Part of a small language model's weights.
Size: 10 layers, 3 heads of 32, vocabulary 1102, 3.4M parameters.
Architecture: LayerNorm before each block, rotary positions, untied embeddings, capped logits.
Each number is 500 + 50 x the weight over its row's rms, rounded and kept within 0 to 999. Layers, rows and columns count from 0. Numbers have three digits each. The size before them is the row's rms in percent of the matrix's.

# layer 4 MLP down, 192x576, rms 0.123, rows 0-96, columns 432-575
101:524466608426519576498474495422575427546414495580509527464456478520482420587562546509512464560522547505476514570424447599476559583528430462506556554410547514494508531481486493582485505545487529488503450508500596443582453523524440458522503519435460342508470460485492530581502537384464441507466454455470454582515506574478485495359541498454546512512527515555438477551481552462478473484476474540477465513445533388441468457512519518523584
101:495502447510420493530634554538618496561518480441464499493431535448455510490533475487552607517560539459429562506430487453545458447522532585548509485403503526474442518446500486524585590504525501556464455559467467614511536467561493471480473484514504489620522516510479459564529517545405557521553523538528465448512472500468586494445555401562454503509468446461546540535494431445492561577592492423625492533476516480501674513424448505543480
100:423506498541497472369459465502493502536444550563514450519437527436478501517479525518507418501498448545506478551500461490538443478484535439454439515486563515467523461578544515531420509487527489459594492503493523457530441488505507522376593442615554452539350466493426570524481555528473509522568464446536534459523468480528460407539470510456552458423465422506526518483416508534457410510500447446525526464578422508597500561537435583484456
102:598656539398451443464482530525566498417526506473514451532478474487481578450512523583415529543557541416519480461531507594532491585556515506509492422468489562489466503485470475502471560439466525413436469448498452629496493545554466550412446501640475525539479432495491537517468524449584423519468513566508510465480453531492493499452452527380558517524491528506543456571438448494469440388444429485435527485484518556517454583537500548486496
102:553467540466527485507546546551497446560469523444506524606567515518453562442531487583481558530525539501530582498520576486543554432436540464449532555498473478416483529551438374529524514482486520556429558458538465376604541544448454523473463506515448444490492466529533440543552454557562499609508467431454571485479531467485480506412546455474492514457540396563457483538408555558436515483474566534541476474340524494483529503523496467488448
102:535424518555440574557492450396461484421507542446476522459495444465534555524464515436487522567435572529542555537509502513571430425553457544665521561467502514456559477464520514504532521512453577530519516538446476551566512416536458598499496491540587521487476458542454431451497463506571596486530571455447522582490604542537570529462498624464476472538569482466481553500533469407507540543524460515429506401582492400382508460527522482470471
099:566462413437443485527497530440464529556477555495549527522449457638540469477529508431494449628470569410540413597461522498471517427541536442545473515464483539579444472527495546472454473454532502497566485471463638488549478467455439465571525507529563623420607467546473502492530472428503545493572578493593485537530416456580525548521528565541489560547603564444457543529494400513463497501496504503484496540501512561556531588516571559523519
096:441545527472525508468494456468487440540449542465436496479496508470460504559494519426506534527481515521515502359502523462399539447577501426453464486523438563503475556518534421472456465480496536531518536480545534471406431565580542464398478598521517435476479503464494397421454537543517487525428427526502494468532418582593448503462574526498454501485464525475527469403423456486470505520450537554480651509471523496495506540405452473416373
097:438464510561477478495538472499602430533500546495476479535512495413566453415560502469440536507471540450503574434437520492438548503556565546460593573533500411607511543490507472513471434597482495496482513504446434459498541559591514419544543549444461436562617497614546463378446578528452481547545508505586438450557482558470432528554560520438606454439454586528519556541495571600526522532446541438460482490494539501484511485487552505596477
100:489557517462524511481515546470487486487492527471450501481507468442475486517490565545519512585543449571517459592538474437548382405606533536506534457520573606512533440479511513516501458456467485496538514454413523532443500528464474494535454559578471457474522505422549511494582486460411517430556505502603563682438445489410553460488417514458588556591621516495445450484556493603472567553530510561581466442522448469482511547462476505480443
104:514434508481546455490619455566489497449534513523558398503471528485430501480523494454538455453478458516555515477456467446467533465558520499500495494498478494473407517520471481560370525433476515505515451484512463479572439413444499482435425501429503536648456487606592519537396439444462515527471513455442537473559473537552509558553435567429533529565578493466429527469470433505314530390606541520522485483576528496503556469482427572527547
100:437450510453513480469445554524532503612537517537475463572439468480414464524489520517385553411440396632501523530556477558516549502517487454518474609365522394487537476444614501541572412525546487525555403507498535481453425532500452532549510551572561499355477477461479437460507486574468606473437458473503458481520462489415525483487545470549518442472471513520531444534537512564530405476437450449497477531504435556476452588510486517539568
105:490545515454460453508531474567543499481537452470478509563482512593474516479470527533531549419520466486477607473472552471449464562502499577509500429615583452552468500502469468500431485539574555473595539476536450485404561512480455445537476406462529494426529454478383499506587450561460569572517498503485503485539511561537527464523484493463526433466512460469605401526484501514549479556461481493549490459502534430523524412550472471520396
099:584436479407524498449527474525593480484586473416436483409457481519407508468556491505477543517348493514589513463575447548507562506469507501509492494532392488462465443494593528443476477397522486475527559482461546509537550490479519462450452466463488406447439528456544531509469562455502509524443517601527558476434468572514453565433455538511488447539445480465535495455509561547584401518543444560480461472453469463345479584478473491464443
099:416533408552576500530507523541521511504518570400577545483524429518584490502530467505495433515470578530547434559529501411440508438513434512551537562443568444539563431437548542448531616431484427558543384519505524488414520477452500606501478564515528480542585472458521485513533530550475505522435566573509486664449433572445549488495529564574556489491426457479457521538501507499494516546416502457515463494503462422531448459417488521530590
103:504441510540506500495526549499495477523575553552604548404546592502475564424463442560510440493501486462562488405517579471546467527506486563472450488523501634403481572524483584535494627504454496406515468459458526476488453502429490502480535574489494582541486417559483553520512538562471486434442540451475485529484486420569528504460540457491559505582416535423425412467536425461488472493457496438472544441413438510519427441544542559490511
107:551510509436530544518412454447465552472423432500553502492529506468477491522443506494435560471472505548474518488469462583624547460468529450496525390505469486440621475519542435431459372533499401498570473379392565422433390537518580562502585510517470570550567518512514488496529455511549510404534477451526501480472457532587480457410454515514498561479503461495488445456501470491546501513418567523468469461473564493539389516554555513513492
098:513470426477485548457448550484426466583526503494511449600436525451618572555490495456424472452551439566574506467496545590567462496525620501459457449454522482511438509510556487436487534449448497458434504422482464523519440528445430482384507517520586572520538457549389598574456424384538490532545463543439445436569431535481484480426507518514476489514446457482493442369464534475447581508563452452494534545452582549441456472546444509422511
100:511483513505456500417469556553452532506505540544509517481448595482473493471481485526511479504480417522441552484460566562533466431439492550494450557464472573523462518526378473419470490454499525426504481490564357467530492432473436514497427447627507495562499558524424547500478501446483386468579462548530429596529453454534444506426471520608535477519534477520557429444442504477550411463503478397493478481503469474562483380488561541502510
095:501561484499483504478427479492526544519414549527486438476587539484459497560531508494547493494526377548469492451443491483471376470581558503434566468495540515462550444526455570437488450529454476474511479539526538575520526477509559512471481435616509450436493550463545538520563453414436565538483500539536493539493538454458479557479526490436501444504438548503458496479498492492483485440484422402420602528566530467517463509460569560515377
102:586511554539490497522548477489524497512489566520403423472559454491535408452501450431539445358475579571478443531462538520450496518477449483476582447526439454592594360564596463524482536487515491524438556451510470500590551567516564496509552531500452425581577562564482609503419522557583509566505495483503491557502554484507521614567394496532490565407483453567455439601473391548546491591472461466576475553482531512558495459519523482595531
104:549556533495460487583536476522499510503632465486508433550520477494487552489485458524518538457448459467549517534492513431453594538523506460461517420489509518513493456501525480546576515513477485492542496529536455577580507383446578533492478446431574464528498495441516605565499505589510493527437491537517537482549429590520512389436418479600481402452602485511486482454426582533460497536598315529539561455486573598406542598457535590490520
105:421392398611531481420497499554511564483615455578515442521501512439396549505502472493466545440449527556481435469568444599530529495535433517494532430480416525639502504482469462544454503481594537446434406438457526470440525561490539565541509512498517525521437537518453488541447519526576527573529488418472485564517545618609488490440501493587440425595504550525610455485442437516538483535482456581408456563552485431458583552392458444550465
093:468535469394564458538507465390562544470519497536574567385568464539480481504420577491503428527486460516492573460448566521537480529546452550548609490545470577501400501541521510513563430469596535458514462479539480443499519497453550549599486454424484476421551443522592447625502502541423529549562413581544479580549494458500489512507514476551510509601451460462424460490501484483437518465488439644475454490502461554561502487486503542514548
098:547540571476439491497528422604490502556420508417493434422466534457540419555419363498469479567544531464580489498517514500523521488511544468542518475510484511524428556436479492587424528550474559468405428524531491517434503535542571512409457543465434528504464548447530567557551592527451484424587461524453451531500463548596559540467551497534542495581434574512502427498438434485476428371440439500497587451503433445473550559436460509475468
099:604613569603489478517556576379475520565517554496482489420560484393592569480558531569568476603591568521543522439473410524610458567626535419566581443546421536529494483487479446515489403489542502534542536531496385483510496591392487551472513499513540450414522383437579516532457471551400607494496451611489447482488435446479450517415513441449529569494472456453503566554563426441455433420510438458579406554505379491518560485477458479564496
109:500487457538418590605508514495507473507401511499421477585480504403463465390578512462457540495528529455533565527597419524454491442501526468532481483519439527469517519469498398509566519546475513512519491475472405564535566400552533497537449452590564498516505474463419487506542543499425495500418509510458498411554467638502476576532548421511441467518493489513510496526474483574488505494452520463596493484466563458468418485503498478503493
108:626455352482563483479537407448535551491481558461545545465498544474505495515514599552495500547501519513482508546423480516539541500517490540475425474486507545450539463520469480443510490543538472507566513497466475495461464544474395430548513529469456571500425536591576454478478428502541522535519535518512387548481538448514503507584435531449545471547495441495496478527569502497475501509568537494452501446545516455501481441579465471384497
102:469466530548534547447515576525567505399493511495510491534492563424479464519570554590454401581511465495503493479515515465538406498469454463509496503544583469389553521475552498428467498432592481506697588478457485503477475520460487474551539524511520465437500571446461560541450424473534500552544521507491494520500477404511544557457575420521491552550475422524572525467485429511484523596563429514533524491469445522468470428518448480529504
101:418451431575461605440387497475422508496502551486487532526509478521421614564577532507500497525503490506499516528460443492542498512517466484567533522516480425537601448517544511421454492485498497565500444586603511513441448488446556592503485407460509504529407535567446568488473535469505579494515513515457483604542519523526462535540536512487544556503392498408503514513544509432571544570420465410463556522510515427369478450568526504490515
101:537487497519524401396524459500561504493449518509467563507458461454474580434500580433504501563495587518469519408476574545404490526374423503489628489424381387476467457471494535518584496609440518496535430467537569488503478535558523486475496550471621587448513444495544570522542564496443499553549583540506441556501474548489472479604571523510451464610527504488571479546564425490594648451553594422471538482485494531555485518508545499486476
101:421488449497371421485514470542479501482575508572482484511555532492565530480504525491487536534507545393524562604506495522478518499507504467483497541454524493481504497512492515472563447470506530493419413496536505482554485529553607534416489468582484573462536507472516476626420600493390541470404398580583588362517548500478520495404553482582503481417419500487481440454454500524450528495473507417469424558492566509447539450409548598558495
102:436493499545421466517523483577491483526423463530508574476479475376538396544558473575501530464567439493481474530454505453519494424417499487509566473510494499547479517425416472448521390500526471440498496552620585455480557541493565504483454477392518461601520534566488438433433464372482575496503496527490539491406595584474432563446503538461495484505523416570494543529476514411519531475434397554569503501476465545500462555511521436500442
097:535444539495560505526582548514521504579538545520496464420543459457594511519466490392365460411567437470528586550548447508562409459479511476480495403512606503511445461454491552504475447457565574420513501453478531464440444446564460494484428535496543453597500447482522502473589469466553487570517463523531449589471534395491475433404593574505454450471519562496477479434466539499483532622367519466457537516539514541478516483533535465442440
098:444463485531508496432472547514566544622595489493439500491460508399579455508493524534536554453428518485583538577510463474571413426464599529506481466438480400531516431516481532412571415454537515518525512487590509453514505472533497561473519467475533525568437483532564513444536493454476556380438475478521493388443529440585507517497576522481471534415482565507631517496465476540486551511565505464457545509544510481519559397502493512584481
099:576472513533544505456493508532572643513555562528508543543549533453537455425483500503505462584522516500502487539490394500512482480601504428462552511449582475382514483574417481444494546437543592614596560511539431372562473519572486541492535537518451515564508496495512550459486526455570481505539517445559477441478447462431522495476455562456402542485509470525454549456419429525491521524445488517433525543486570458508545554464491499507490
108:457486466557531542551515563413567602546474517502448469478548409430468512517489552457564416482421453530543467588579413499429510575520365542555479528428496399417377562481518587532560527452445501487432525533549561546485505498516515460440456560508570479511521479466497505501497579491553498578436531576555559573442490528478451532414524548525473455522452501528497449518511567542456469527405463589505580505513548444550585501389462419455512
094:478428512489457492543501559520452582502432413453579470523466538448435524507457438529450500480547474441588594480479523557496524517577491461558433616533549453456428464459428515569661476497447490466448494518504501489388466496574520472525439463476526483574543376385470494496465497604595468485507490535525481540564559476494561412486508535413509439424524381493529449524616505497577517553487482534524554488465423539487611602518479540574544
096:519537507504517580563436502509449508490518459526559557508493431515396537543500507461563540611547441490493437493428506539451447509512527503512551474392507504516563493523545470450454471486581480609503473498492394496485471583492489444454488494529520486445525492451634482443376503543497458528457479419446475503432531595561501495468552499474491490586565510496588468520495559508556550509610502556452502466516486480484569480519501424430546
096:462444510516526468375394495525514521536553518471503444394509414445524486434502471498482440477603462526408548562531464442478582534424555524483510389461479475510491464536440450497534501469494410459562471493537453450515451519535466637458492527492465548546599562446517477482572453510486513445414485501415514599496491509612495497542522543403486446508483465505538482525395461482558477495439461557480505516465537552514495494500500475460471
102:529544480441544515462466449477477548508401526459514475457459531430459433552520510482399462573557510485519519589463482595527555436470563550482564414562479509447500525526446466500505439474541445512466520567583504469427504517478563560537407420525392555526484514538492425402456526450463501450496508414496435481469587552481513468490534470490499575456458562573484473524501524527488566445558490486596590517461556421470465429530486520572586
110:565495471521494566572507523460485552491467554439532486502539525572426588509534487507547566494574472481431491494463551400542473492452486498572463517567579461440556443529587558555516507467487479496502569449513627428496565451499479557513586473519472528584521462509566546513521453507486489503479557490458462524671500484502472494534519478415506424497486384419434514530583511400493525526597463427531512490536385473521490477556523542501474
099:503523474554538565486509571503467452419528500493418513509470474466521419477513526480464485510422536526554594563498500511453478478429526538577436535460483522474546492471474501421480485563499446562459574369529507493540484506506572528486439612399489551511475423461469436531390543559465506420528472562552511491469498504577411500508391540527503557539489576545546526414570465422541486492535413595462440435465463554549511501424481549537520
098:411511664579479507589551491405517543509492516534542557541477411497438538406509558497415492382490512559519493526544432471499496448510460475489452492491444405571507458516536520531576486447613489531446492528429476491416488528447484519510517382559520529441547505526448460449546479562499438423528504467516428461481494565478498483458594497518424497585452536446498468528535376549413530551444518498436504503490488499568541384485553466447534
103:442548428524432385617521487449576458483614462513425541583494473463499514485479542471498502634479495459557473499516498548533520525451597521501443488415448507523546504485542497571500535427495600447464435479467471534481445430556522470495428514395479474534486499456497430433473562490453575494434451548577482419568461481443450487509616472496460453465573513522551518490465524413436509515552484486513574569497491498444568481395498532477486
091:580453563498470452526535550486490572604480451533506510484496473522507513451550555533426587525479429516539527465580556502429479551591523475570619504561499520484520484512569455441511526562576531436490429486525609459529358534422516474469506485491498563485557419489481471487420527521425447520596445494504433507600369571514496413578492478457479519502560504442508500501432484542495552515588486384502515562508506485525496494594435497566548
093:497502586510478524528487482520534565563374482554478482426491494603460412395457459524467562457459545521458506497520475587525463618517513518557526478457446496469468486523470508422481552462499454500446484566572502505547498382470461449497481513501511431460464454591559448538551563408507543478531456497464535445486534496487519480480561538488539500509453576549425493498532583514552554547461408569480459550513516561482520494434518483592496
092:480490461538447515425489503568518483470547454448582545546517531495525520544537508485495583473478505495433517548437435496538487549572494503539545481546510381444497536545478505544408499475536499431530515492544379516397497443533430451515555429493477491492394480512529519581543382510435513501467532584525567520506434461514470516450514455486530482459599463515448467578613503581546452528522484431384653488510526583558563544447452491539440
102:565464484370527471505544555426555538460555462576541479561516459530467522576511631530437529517510481630500473518581487502588576564387484470575522491637450456401535476495564445516492406501466462461529530454493524421484517447490528606483567544528442483499471420488490532481529477587486579497494556502528504568453457556542565472474546510432645534536499567460525516528530464528430491455521541445433434424424436515502430544483497531480494
102:498496541556484472458481505476509450421561516554457445498502553489508515508521507615446514491491439469544515439406540425489623606415624572512519417472586485595516498457482630525485539496513466440522506463596464457552439515507441425620583479452492437486465437565506522506533490497563452394526540514554517464438529532499495458471416479399560476533468571490474425517476549455476493449566475558439540535555514467554497472450514530477545
100:504482525469509539539525511423463549460496492563595468565489548496491502457488441587455525480512519545512539468577504479513506607439587507450421471612514397437462480465545371447520509472492438611508593521425445563459443531518538534482529495596522511417487570494503548553432466563505488463547531565446503518528396512582483429555467604470463410501487489476453537498389501500595480543514499506472511461533478565423453536522437563492442
099:478473504450557500436462459548542486527511494459484559486559449515497516492457588485564472496481426541542519484491458605488529479521551559471514425443452536450597505493511542516507511506583557542480459545496571517487579521488550485504383553499542431630551506507479554575502542464410449492473490476499536419526417436478528413540459531607449485421505543498522588512451461599497487546474523510490477563527531451599486454566501455512476
104:500483479523564481515450565412499510492490445573468479480420507397542436488390459509499475492551510440472496398497518448484449515493488450530499478462532457588472479494581431522402517550496509490496547469488446544427537508513485496525588491478511454461481532440542521580602437587500452543586530421520452532467545519461539488455452537549589529528483513493585451507554445441451512497452553491537530445463509518545484404534598422416469
094:508457536441516532509499536492570562387508478463414515483477492405504574603482520547490431492451544584444483517492451504506509466478540487451430602635494516488578538560544525449568496549511575549563523454514509470466477538460483562533485532520473387655516437490520473612557392455570520551534443505614514372526578424641460555518521466457437511513489549449536498427521520543419493460517474453421518576536496388472435496507522436428464
094:573523452483482525556486617339486445463547446499567567564484473468439483543515565476579465464393416574507572418596505509534540508542535379504512446473486552437536487471492558541488519591510525556539493520554583504569488524496467464473490498516527471519537464545529450427411473543490473460472547466510530398418478471445476525598447370527511474509578541522503588535485498523521393508494553466450519460461478473477445548475456481454521
100:447432477463467592465466457548483465452495549524440505442468481509479480599566477516577585514543513517556506542511459574585414381543541502499489606483519495480484418555508464528539554560491522404549518409574496529480521490576494558484495461458447518476507471541442444458546513532528526490559500465542446534570456449508457614524482579501507474521456474526423478520505470459581446516396535476574451432463519401556466393536455473451439
101:570370509549463498555484446547562499588528461516428490481593534555547469529493459518464546511474491482524547526569549529514467477503469488456498521548390483519498430490480490402482504596454513538470477541465542467623482578567644487515439564506501524538454573527433538450398497457416513449498497518558466299451567470418441516528568528522461502429425439473473532609553493538440478516473503545458463517485522534461580560537455421585571
104:524511533470513478438469520478522472509533430539439537558599486558451412438598506584549578540514440395605429470463573456392506482596529470485518482521448502450493527472498465437398417521575520442465485488548535621470540395538422461518561467446542502550477549485452463476484504489441432506525456512501557483428547414560604529559531536496488488575501491490431448531526499525472557506480477502486573429463609549454492423497446477515430
096:578525489428588468481447475526484447576523542545524597538449516540476546469384483470572486544586540441421558534422503520404612460451529460513452417495544516599482525426528562469465436506450597551577435518561500503448548499472526477520451429446449572593466485482567524470477489455477560563551540550463532562509482487541597418520550420569545495582487576500455490536532421492445483434558562515487533520538459511575457465559487511531529
100:543485518504475481518520535540488566494476401453440446497452463587517496526519483464422487479544508449489489480453478474493480532499475434564434400541572495460513426484564488563492456657533512443378502433470445523480583506480432528482488525576423390517517579508519541451506538536539475379532501542464473538516534550499445582562536481507522442475423580611647471466481511557507595596548652521562387530502471527500496587537466542420532
096:515503543546495520559545461533383565463508518537512535486529408491519445476502629421550437429579529569561508545477537516457500449513524497607506481497461581554419557576419480473501564580432495565565506534452574509481481498418480484541517480503479544535540483509446533580481454454500492452512543406601512598447431383466619547552405436500569543546486590430489535490523522467545528437482537545473473508459541500450518533447592469527613
099:492542495489450486492525502432496482396579530481475469553506479579547536449596415536463621570400500428428460505501602507539479511537564438495568522411528485559625447464601508456474494542497575576464459513508353533478502467530492504484523504508439554487510547438554476537429526567514471607551528471518434538476472519590427559473395467546438520433525499561480528448433501491423467449528499425478508457568507497453463402448438487445472
103:451512466469454537483451455462411502550593514523505439453571503492563498429564394509489465456350502522487508559403540489508503448579436447435515499511503543604531543462521527446435439462536500488417540565536525447442552515523483579501513435535581443478523498535434455432531543563557503476524469530531527521539476425512459507510533528457449453554541513563530559566524515515571550523489600489524433529435495543521476528494485554557477
099:574560496477512504514526547478506504438512518549448471584477444473473505443399499493576560404449489455454484501526336541501506436486457495530558522474465466503490428541577454459537535556459479544400581571551470496530489469488456385473524504573595507556489554473505466530401545594584527517592462530520425464494607508516548505527489355492557534508574505571525429494540567531494473586559542495510484468475505545540477553523477530515417
100:480491551565531583477501468484444521412408484510473510503522541596535518521527464567438442598467520379464457499499423502541426465515609568476485491463477575544541472524512492553435519575427467437503600479503533397444488628427536469511568519548528572452513462448580430539525520464565508541488494552482507469611521468516417534489426618518481490459460522500498491433434506457430569500545475469447508556570491479515590405454454515416458
098:524479511459493479537405556381442480477498523597447423533552577515449557454599563510501487489448495506480496452546501438592529588556569360491472495441457545520503428505533457518507445497454520472551519497465562502512489385544498471512468616544519471502460485466501558561563529462493564524532499410517447428479490496522520555511485506478454473571515436446597491408424521404432510510487444565483594412530447510463470522446577551444475
096:449437600445529493615483522548540521496459583444471427461505513508417540519444494499496388488512451501409432434499468499552553462491507481517477418573427487483481440449508541516497508449416506487488490479442570560560481547468396482529533487527525538519464445471610467434511405488495468431483495448507418501500413552458450515551506557467546414487520494435549514462514456495570435542443517553426468478483464472494483400488498473472479
101:433540462471455538586414466578511555505523538487564537610463443476452429484475538517517461491520565484564573505563466553427556584491507484492474522445521555494526475445494434523539493336576544512472457460593439472484397495487472478473563521518434449466527549521469459537446515557495474469433519458507412455634478554548451511533488546555462444507538480460543549500432536462494447492514492520481566511542473523537551607554453405399459
096:558422407514525524456604576452520522522496510579413520438457515511543551514497524489636504626568458540484570505499571503536563572489440481556533492480517600533471473474531452505462453469459486559441529435445604488460527605623517409543475534510521468522496513474543559494529561439579487446564344529587459437470404523570500574546490547472478530501555490443507351460434588423517480528564428459497484480589426464525481307458498523438526
098:558463524436508562545475565561534410433576481454478495455530530579531478500518505614459555556561615445480526388397597499513439564569490502537462478509552392466535565589559601487445422565448571493441587450426472485463587418565400512515414561422518418581564430445460508530482504507549447549508506504489494479471515509460456476495585472541537554499468503438520430516523511488516481504463460520557448473545558543496486501470421546491450
095:458404568552464416514531441472491546490555530540568513521502519501471509528481490502546450545535465490499490517517536544550496498441522548487454441496520429566499580512499461475509548484567379521486473523526511439458575493498571520399385469474533476449538580511482523463478494505428504425588472507418456481538516538510460512466469522445568346415380472499406528525455509489507501487494460474553494485346598532554461585487580489501528
099:509510360493487503497433561507572554580561534476573509534533480543512525518519549464535352418504524487560555497514377481554507486514520452514439512547513479428469478636461519487493477478475621433585496514444501507561521520437546625414482442548495338410489496550568547524574526561447546585474578561476575580430564537569457513528547410440370590517461381507528463491460411507556494594545497484468503474466560464475556607471436465541466
097:487574466496525462579451513424517495613507496474442498630508540582513483479496469460518469503443594446421540406510470509477543513414491500468389507501468481511434538464470631502488499521497431579557566519572521603422517501505470555435463527506491541483593484399463451472400502459463510532533475517537503438493583527531542433605474463491442513407522525497567385412511523454570505456487484435551484458451494479579446536482564484441515
099:443512539498526469512473486475591560545496482474461605459492395552496359573498456466554545497518431483484506543522449477537443458554453499587480476491426520553521528471403537470562332464509503441568401406547534562453468567434594481516545399581500505541497497554464566513540530515479482455494474457444584611447487501560500489515549595413462498455570560477513500581402481488462554595541414519592466568531551541472545533548519543509458
108:600520489493526437515537480550390492560543523463646473505535599496506535492483543501563507529425488476505503423506568483609579533543445488537555448545416447487505444550515518448522557561427533450534471523541499475470471493524423529525577528519520479522500541504496478518568446551503493500474543618519516512581530438573589552498525484426583415533490426499552538464600581557494417473598539463485550496466476541504564449512485527544491
095:553601438414480617513514579444428448491491509560453589524464487534512541572478464527578551600556400427496504480501540562445481493513506475543529526515563619399477445542510534512490485566487510467487503513573457446511553518513444489495488549542524590465441422483593489491521467603444486490465509418491495510469571585367539537491502464440486543523508550540476522460507511514481496466509471459575442547547408560468478556511539554528527
093:446523561468501493432527489438522521398500488472485544547390583466533568447410509489475534540473522457510510490513497512515547549510513475544435536589479537513506491439473507542573505488418463466555508528583559497529489451512494509450531532499524565513456452468458589532498431549498482501538469533500542555471474443457605454403455640509528524562518547495509487524540464473369514497550448473414447480516433531602567575472470491391525
109:447435534515479529545429507516486522535463527527548517524536467446485456476483515565390518428518493584577503474497601472513548453483591598431497475457507523470472479462491572464508559521417518513477524407485568469528470451407485499495490448447573478594554555541491470400433485393503508488462454503446524485445593423493459582469419574600542472532442533494564573522501553487494552528468502471419548447518508528416572407495361507463485
098:559526488516551567500512473378516465488580513549491455539495520548472449475526498540558431430394504584538603423623463508467479414535487560490447463521450452557544440444478535488466532532483504454569531475435509475521502462481575562482540470506446510475535357451604480488457388593477480498511475473530427523483439472466495552451503434528591494506516589438506489491448427466509498501563544445496498537420490510464487471536616471500496
102:494502488521499576491523577443538494519491477490467511536470446540505609425454632507511556452579535522464505453577451454479595589585486463477561515518484535439602534560561493645601491506436526512574456502588503502601464494513528370620505555515563513427512499489448459460604482530506491487530430433477484456568450449451539566463528486526452514501554514472437516532531404517486471568498516467402556508576545468524497466505488426462613
101:520445517420526572592420483622512480545431536524502543522461498439574454605489434496489541577561458635530484474473498514465486450457521503466430441482486458467497549522442463445541513509646528489473516452551544465502492585510535545383496458479457501468494563552461436493464460519581415515465461494529460429586481455510453521552499470420469512533508521488499447569446551458576514544503450501437514525461428417503477505654481467429484
094:495488566510500485507473483512457554460475515524473460520546550562449484546448527529557526609536506491498573567455550439473542480504415467536543546675520462428414480499514453487496432488427539456577475534433564489480567372537503448463489339485481510489489453496481548450534445596498510500569482488547467525464566532600523483539513491396474552486493406506581512534489538487629518521479530582491535490456515443571543454552455541478473
102:523533587532531446529517595556478605432490496432552478506433401544488469406598575510505512429453541514492450472569494503491555513505577557551524512412513518574431503494474373499494451516564480474437479584464475529518410468530454456531431564383439385538427499475508529473445538475509445497545412451494509484444491552529459519538548504397526561485505564544564527559509495480512466474566590477520571504515503436516480531472543511578474
105:463534437495405521495564456612596528508570414517489445561469420477564383551427493481538468463441457513525549545473464436519469555485587504518543450477460513572471501477578468481469481471494530485417597574565422518463455460504553433448505404473514474565545541498474461552456630530503425469438547584490420657505501510478463513534468496501483492502424444435507507484489463534525388534500537572485515481515593506410514525416543458526517
104:442539416512538462558440523562503538529506551512363490449492499523434432510525535529500478436548562487463456516475570504477451531480592625593471418535524416498580428477417469496466465433502562604451586548533557592424516448492546506464522552451502462584556471545573438557362441458453488443469478481630467381517529442510510463544511513405440562547520527537473513487511511498510517614553513470575463454563484491465448494451477511479485
101:479413561521517530418429563410516515575501493414475596575563564444456580449550488518529519477500476474536469550400521489519457538429515475553552574534469481542454520503587523439467492564489474586534544475419591510441500393483491545388425477493500463435568526427439564477502558369445537449413562524588459432483460472621467552448451498533479570508480551466520597543433548480487494497552508586462574524505494578569596562432577643578498
098:453508428437475481514572524420427596514411484515494549444553520467550520465438555526580524549558500446560407483497503435488535471462445508490555590527456494629460424549520512417425430598560407423491575573471410473581418567447512459507590505500523467469502536545587529520488461520524553389545467473578534505567526514432582547532576565590516469549420445491454391505584456543555481561507500577522436484527499474463430567421500509556560
103:435552457411489505457439468523527433469481549452420498541537525508529438513520545392424462475494534500477496501526493535496522435495533560476473468494530537538534465559483462488414455604410439442487558400478492442433453383480469402499608571600454555488523562478455487370424481558434421490506445496452472629587444523396482596447471524506517442529441510499468486493501491525492463481538476394511475446503484590554517466467514574479455
097:468490472494436477600521507514478612492442445491486468449535469526465551440491541393515527579500426472450493404476464540606518415594494554526510432492500507513575493546573512532506581454543466500505480451507536455515581588427595529495507481533519528443605438564563434460479560515553493484591502572472574529464481420473562473487482557507524513453493528523525543513526468527521482462399523492535468564495546501521393444532514483487534
101:481541492461534457549460430467473475547488415494647524484533479550549472515471484451502489468588513562517507473502435579580507550522541490425487524611440410501471440567558552496597478546470443523447499504484502530413569509409548498464472530403537418551462448506431556535384526476368621531422476483495383514466596454514522498525425450428554453569427466484387439542508619530532477530429510586579464429454425480442381490506466568476499
094:499522489420522474549455472502529549526525554570602477545490470529436593522477515550497466510484501521516505613498556587530548465446473504448534646536494457498512479492601435420573476566443533446467418483501490514525543558552508620475501539510451445511450476480602469490476477417441506575506536461452443521419522523427420535438445529504580528531533422481585447446558511522536485524450516472511558463465461577433491465534482479490539
099:440548515483409509464471548491517462554465480548543478471450564517507464413401507478381516546549437548510529513504510454446511489584422461484504410538548472491519487567498559458541453483530499436615512434419507531455616445512565518515506475517523523543525477462534500438511436493405526430474446564451490462522451515372538551478549396520528528564504578458470443518464508461531461531550427402433458502502536531595366470578454550485497
101:528442551539538385522455496448576465496517399475442541462508524471459490528559341535493415571510434391436499543522494481477592559446535555563479515532523494450512564471425537518506483567497420540492474467564402524537366478594466477470518567533423478358507524500495513517454628502477448546525442565469553512473481483492454522506518535452475535506518428621496502525588441610494577534462504476533546468570597518529502559520504501563439
098:442598427511535472540599479533476534501507444585491502512504604510501477539423574443453516606510508587536529425451448520471483477580549508455433531368510427432561510477496457409480520559496501496516562464560461494512504380574542505588529439552499532416493472588573441434492531454491458417478413603471463552529473506517506414539566495539461508549537494462500602512599457490524458496491509463535586497546500507536503443605513447536409
100:563508529495582470521588489560500493520543562467517464461490571585508488519397471475442438497565591512503470491412565482510564521388507518468486469552465571566423477479475517557481441518554552539488489506527498503475512417423470490543565489586508495519481519517486397513558562524505473400461408483531540474540485550488614509594476514515539376543480566457499474558512545467553412523520540485435454520489533446462540584387437551470573
101:450426535486613543567511444493425470477452533608465455524536560488563509517498453514500521430558613587507448515568470526493471469537483500497456475391517606588537619524430576537528476530469440456523458429533503541484540442542481486528504464537460578491475589452414467480592559599544544479508504527495579484438445535409587526566474436515581497425482540529547465517539537518515441524549491515544454533490500447506520506523422580542526
106:548502466581542564454526526418565484595508495408541523492497551510619547500552464621423431468555421573497435437556641503508563561461519544489533411520362510492534425474422639519504553530491598463542667500431553520517461508545487573461415481466504450522530567531565535555578525489524492503477519513455479541482524461496514522428641541455488547451437479520588483462481507454565529565495466523525518396514580440435531443548477579479444